Weights of a small transformer language model.
Size: width 320, 5 heads of 64, MLP 1600 GELU, vocabulary 2048.
Architecture: no biases in attention or MLP, tied embeddings, normalized queries and keys.
Training: a variant of Muon for these matrices, 4860 steps.
Each number is 500 + 25 x the weight over the matrix's rms, rounded and kept within 0 to 999. Layers, rows and columns count from 0. Numbers have three digits each.

# layer 2 attention output, 320x320, rms 0.0399, rows 254-319, columns 240-319
502477511485506463524494507528484512527482478506496466519471499510478496530473543446533538504513525505524497517509431493477534465502446533550486494483460513487511507503488526477491458488510534511501479535528520500436505502477496515509490491
464480477511490533518480495499504497540518513500501465533496502492534494461525469516485491539500555499528505469475479508503502487505482455520504523560534488494486473513501491533430494525517511506475520476510520488530509494445541507491517496
526504495506525495485496484478527536549480523560504490457501490510499490489481492525540501483475508513477426507503506547475515488476494510528530495470531506509445484492487510513493460473539484584515496476515474482508455502494479477508502518
488529509465489468529495530499490519481537502534476486458528496511523447471515506498497510514494510507518500488444487490476476527532483473506520506481459483507490500507533502500474499467497485458436488511514510528520509502476494545471526518
492506516470478539538504466492508470497514466490522502508470506544518504451496468519490453466526431452531472486512499510551517511516472492460505526503491506468520556479461473468474520496504464537451497452485512499469530479475454501471508537
470515514493555488464486482507493495479502500491508470504469476488521525546496479543471490511498450506504503518456505506493534522495545471507545475488474501532515491504517484467462564485532506495475524510517451543516512510450543497509463528
505513506435487525493453505543478493491483468482489497494500518454495521493525514490495454537509528483543491474514490503498499460477501499487490472466494509535525479541507516532460535535502501464518510516502482477468471470500509498517510477
484532490546505494506510530505518489496491499519505512511473564564480505524486493527482507482497542522480441476454496506467473482486514490482519500473504527477473521495531491484569489527502494529521497520552491506495500439496493535451489498
449478508527501495483481542537487534492498507538480471491510468460509492462481502495451481568488478506465503483508473496504542472475500503524493504518523525491507450448511520517499506499488497477524482486474498514517500463478522537527504461
523496490489491521455515473485539495469462493454499550496503553528501482510509483515529507491519467511486429522553464501524488538506505486466509541525531506513526491460519518481497482522503506482503514467473518428520524515536545519518497494
506469531472504520504534513451500501528492476529508485488497474502507490486524530540543530539517524561500492524502525521448509510536527551480498549493453463550510471480504463505494511514550455536523472496508510489507444491483532483500461531
482476514530509490496520473483506491495532549445465517558503446460495500507463513502517451496500493471477496483533530515505468499479502456461535513478493497525477535498517501493465507488481491458504460507494435508492528512496542490499483517
491496488509496496477502509528495500479494514487525471528490477506454501469505564536514540514501545506519491492503536487546535473518487494512502482485492524472488459492476527502504487528482478473477457446509470522438514486485461444468480535
500521486489524454483487512503503461502481481465489511497509526506496496521520550520463469480493488493512522493469468493492487540465493495499525508507527485502511530478494531507475517492522464511481543491441545510473524518501478439508531491
487517511501517512502493503489500500472481529479519530530469462512509507502463559483528521529478508504511480526497515526509502518463431454455490497483518485490514515475498489523471497529501507500475480498506501473524519486535481512494512502
478520509479478531505528485525514506525513517487520513498521490496517483484515503476481480527526545507556537527522528479472516493521475487491452521510505480517520495496524492475497504499453474455554533495478493484516553498528472523459512500
508476534520499461480515495524479492535466487512485505523505535511475506524526496478515497523509479512468491499526523466521513468514511501433510476505502505509473508490523486515496507531524519486518491493481530516528513492499474479470474471
476504482520513499528540511502490539511530488457483522480467495514503466484449511454547445482487488436497495526505484503524510496493512464480491473454523499546506501489443486505505476484519506505537524541500526498465509527498512515506523500
459522505491538472489530489487465529517492532515500501509538539505463510460500516451531450484473529462455489527500539490499470550464485478498544451458544490463488517481528551507516510446499519503488527530522494486480508508499522504476525497
491521508503453549505509535453502525525540514501521482526500484496498541529497511505551510508494542501487488481449505500542509502504489494456497503500479470512469487535466504535453483504472493515467492472494484531528481458488523493508510553
521503505457518499506473525488507457474531525476517466511481499477510468466524537543478486449489498482547548517490483478512516479500500495492489479478453489495504496544486488506514534503546504523517486509510508508472497531443493500482460482
514477501475525515532474536481520529503463482504530466541460524520566520546474506519480508527505512461498536530472533474444504509509460471507514484441488487564464506450498465509531519516528524481553489502496523511480460524491501505480481524
517517453522490485482498471539521531495459480526467508513474463460528519474488510492486495440458470529517478494501472512465522481538529462518470473481548491508498523504526500483555526455498528503487511484466512504524512497449524518468528508
491480522535537508525505548509498525472496505519454462525528503530482563469475509497509476528511469501539489512498530513480531518488498506461528502498506504506495532490530519483525449515480510493524481488498490489507478469506471531532550499
507505487511552486522489545501519479513486506507457421487505495449580518525525561483467529478500498507507495538517502505505513481541492513515495527490495543485474532494498487494493503512469488467509491519466487549440488488504517492512531482
509519459468509529533546544466496496502480459492465518507534516485515497531420503499463526492494529493517490487464531541546535503469524483491493487517498505481511485495503496529497521504546491470459496484527477433471490484493508445470531495
493534525491494510481510497484522522501508527450517503456496533531516490534497530517497527514472512478510485507457489481505492507476542537489492473505517551532497479515523545516484506517479457504477506453534555505490467490534474520505485490
519484503488517503498544482485506519501472512488532490474493493526524539507466520546477538498483474485529534479498501512500496514491529516521545511513540513468500490504468514524519486501502541514544489471502474492527525501491525505521507444
472514484484505538485482493463498497536514493488503518495528454492485557505476526512464511515493550504553500497487486497494509492498438469494555521525443520492571458498470507478459540499465536501487463503509488498511518497513508504519538512
500552507471476484474492509519520499449502490488528462495479495517511550461529504460524524460491474476478501517538485505497512522466488433494460487524541474544500532500486512511466521491519491474532498551520515499506490508518507495536537520
530484518500465472501499516481486542488531529508485526507528479541436474518506492494493509514500484494488483515550479507519488503541507527488497472486486536462503501532511532466502485504533476529539529497449505461509466488530506481481465527
500492533482473524488531485501496529474488501522519464464488476492497517519494526504489537506508461534514479476528480530528482474532508482508494490446539476503481483476530533497553529483484502486523486523534510499447515504524518483494488515
477544485491483493494543492477545490469466498489498509500549493487519477502524534466522497472504471516499537479501502504485462480512500515499463471518521526506474524464505461466479516498519492470510534506465539491457529500522488515519583546
471514499536481475486485496519483479493550445474478520447494494471487523490499502491462466477506524517528514498452506513483510516490444506496532458484465545493486538491466517455437482528558491461534483491471488491490529446528483480489512506
481532527503500500502506509499495497515490490495523477520515538520514507454513492499498513500500513460457469488520503512517463492506456524509454499510493473524446452474512517467515509528465547453494501526514513529520500490478459499455490528
480472498502486511483495501481520520497491500497511487508480562473481535473483480488507457500481503449537519494528503541472480487501526499523475485519438490478533487465490486487485539493508463487476523533538498525517478506499434498498452493
514516495490519480534521483495529496504508488483489515555519525518488504512502533453513522513546466515498501538517461501534488475458491520492543521538539524541501479479481509498498470432464528497519545476529469516544496543459511485489528472
490512478490535457507496488495485498482496481525486482450516468510517522504521480510519534502512503507524476528443533521437499502486511508490544513539476496498516492444522487486520489510506507464486525522498481469531513469497476513500484526
485461484544510540500477469528469506467511508488491482517496511490518480505542498498504470548539550491513510470531507505533514534467509516474526539471443514506509532485453468493556470514483524566485514513529511472473457459488500441470510539
489490507503483489483472467481481500503519484543474505510490478537512528491488532525546518493495517454548488492539475460499509489468433517466477522518495512520513478507515512505504521513541446496465469537525459469476498494521505510504503517
499487515533536494507489481458520480502496508496493545514559505494531494510502506477510452505491514465503492494455501471496520530486476522473484472493485505483476493486509490494439510520503493511522535517495482512488534509502508537469493492
514496529520500500512500479469479494515518496516492450505482510479485488522497471502580504543467502541561458505480520498537494500458492466532517475443505474523481547489541544484495483500515511519455441538515535509549498496509532538480550465
478491514544511467525490479487472511501502472481501439517467517536522508478510455510478491532454517531534529509502482475503508530507497495530492500477466492494506525496452439453500498552492511546458436550504492534518519499521500543489527478
497490480479518452482542507490478498503485493508499524511477480554431475474482452459542482495516501488449469487538534521492561505491534493523435513505499462481517525546503462497525550497490523520480521512473460503506518481488512449493494440
510533507524473524490536496487498516489517556500452509490513477453505575470511513472456471485488513532494442504473450537484560524515470497535551534479535528537474513433481528514491513483495510474560481483485493506529452531517473506472508523
519490516517499468532467499508511477523481540532481497513477512508509528509547538512491492501524522476497499535489469500504512535485499514548538508498493508464519524522509545488496513470513505535516500520489445511517532562500475506520492544
511478467525519520476480469506511500512519517525508527528486485468491482488475534519500474458493482507501511475485468532477508466486454506522480495528514511557476506539488477500501542469512482505466469472543504475468507518477526574561495517
484467520505495508508506530542513497523509487507469529460543489473514511499508504509544507528521471504499505459523516491461519556452508463506502490538553459506513484489498514506489478517518471456512485475541470481548504474460516503509492505
481479512471495518504505477544519530479524515521527527496549499462503481496516530497502518508530492454509498504475507533478495492540489476489499485493558479535446475498474516459546492468497473499489524515466478536477521521501492500450501453
502517529528493527498492494529486502496501552496446469540439479484504545501495507515489513529508497523532542542504473532500448470481490514486508476524509520528501537527502465519526532483461474490535501471500525464520550481486504540474536540
475489521492472480492504502505529495506533520488488469467480482519506518477538458506487490486481516537539502477522502523494477490484496538487492492500566465540547467509526534491475518517535577567551478476525516562504479497516486487490498508
521506499480460492520565495530480502533469493460482481491500511486482494530532514495516504480485485506476484494505482522520489535503530513519461504495483512459559477496549484572457527555467528520463500473520515493452524480517510487451521459
523506474502474510504462491538497517488501501491537487492521520498495525514585500481476477508491498478528444503545511469506483501473511511491491488456472503537461484515492463473468520532505512520490500509479476469517469495472471485517492526
498502502499510528540503520504527528464497519505479512522501490480514520501511473488530534509466503494537520517504491490498462517488514482490469501507502502513497524464513477498523514509483551475545483486478477479549494525511494524499475463
456508498525501503485524519500509511477500497486454503530496484534530487474535482483529543491531484480531520489468522471489483449502451471518518482544483481477507542534544524504494479498499552534486517538490523474555526490545483485473492492
510525513465469535495505503524514506494468491508485546491519517553451506480473546557464523517488522535485502533496504508512473491446525479514481468486466508486481509494502507479512516491495519537473472461444519495517479511493540501513513520
533512504513500526488473483554536503495517508494459507514452517466530527478537478551468496524505497502472486530500512436537540475493469502519489542456473472463456580497458505507485549481517541514532439462485476476492466486507484515502554521
499520515491502502489513487502477507482509497486500524539535443489509448547487486518528480502483524506478452524558514498461456505508498493523551500515456493513445527478503463511483495475443509482514533526492454553481466517479462495496502510
505472534524521499513461485509499461501533466467481535530495478526488544518520509521559506483532463468564522503522466539504521482490481483551477499494486505488472475468540526523474497485520454503478459482552479490484491483500519455477488482
540491514507515467526512526525505491531495505537489525545466528514519499518502500560537512477499492509512487475494509502508489417498510503584557484478492523486508500495492493453537481492479503503559479494517504486464530503480455537509466456
492517501501495492484453509503535479525469505516488533503471487473473497515551525521501473525473505487516472496508494503499496498479443507492461551467545488525501486519494492530467493518542507490502496493494517493517482530468525563457542451
522481505491491513473540457464509528488465462520497494494517459464480443501497492497496497459513478484504538454516516511541537491505495475501506511523487486471482486471523536482526461501470484491509499517518451503454520539531503462489507447
462474553454496520494474536511483495475513456479513501512495548478507472502497467486503563504508499505466496543524484518503461516496503519458514522465518514576479488493552528476550479513499474446533545507488458507477478477562513491523493479
515502465502480493494522500469474485463489496479527497492475485537462527482541525509485476535500490520516462508500481526516525489506492485523556490518497490532566502482494490532467533517501456469556523460528507486537476510557508532526512524
495514503460514524498505487477519490478525520480526522481461479488544514511479496472528474500483494521520469523482534487506489512492455450496505497488469466490552513513480518531471480493481498492502474486513520540523475489481514521509539464
517424471512490479485524480506492516496507470520534543498503473491483523530503548502513558505517518495506542492475519485485480567482504466521501522499471449463515530509476493476505471509558473449475526499493536459478541501535526456466469502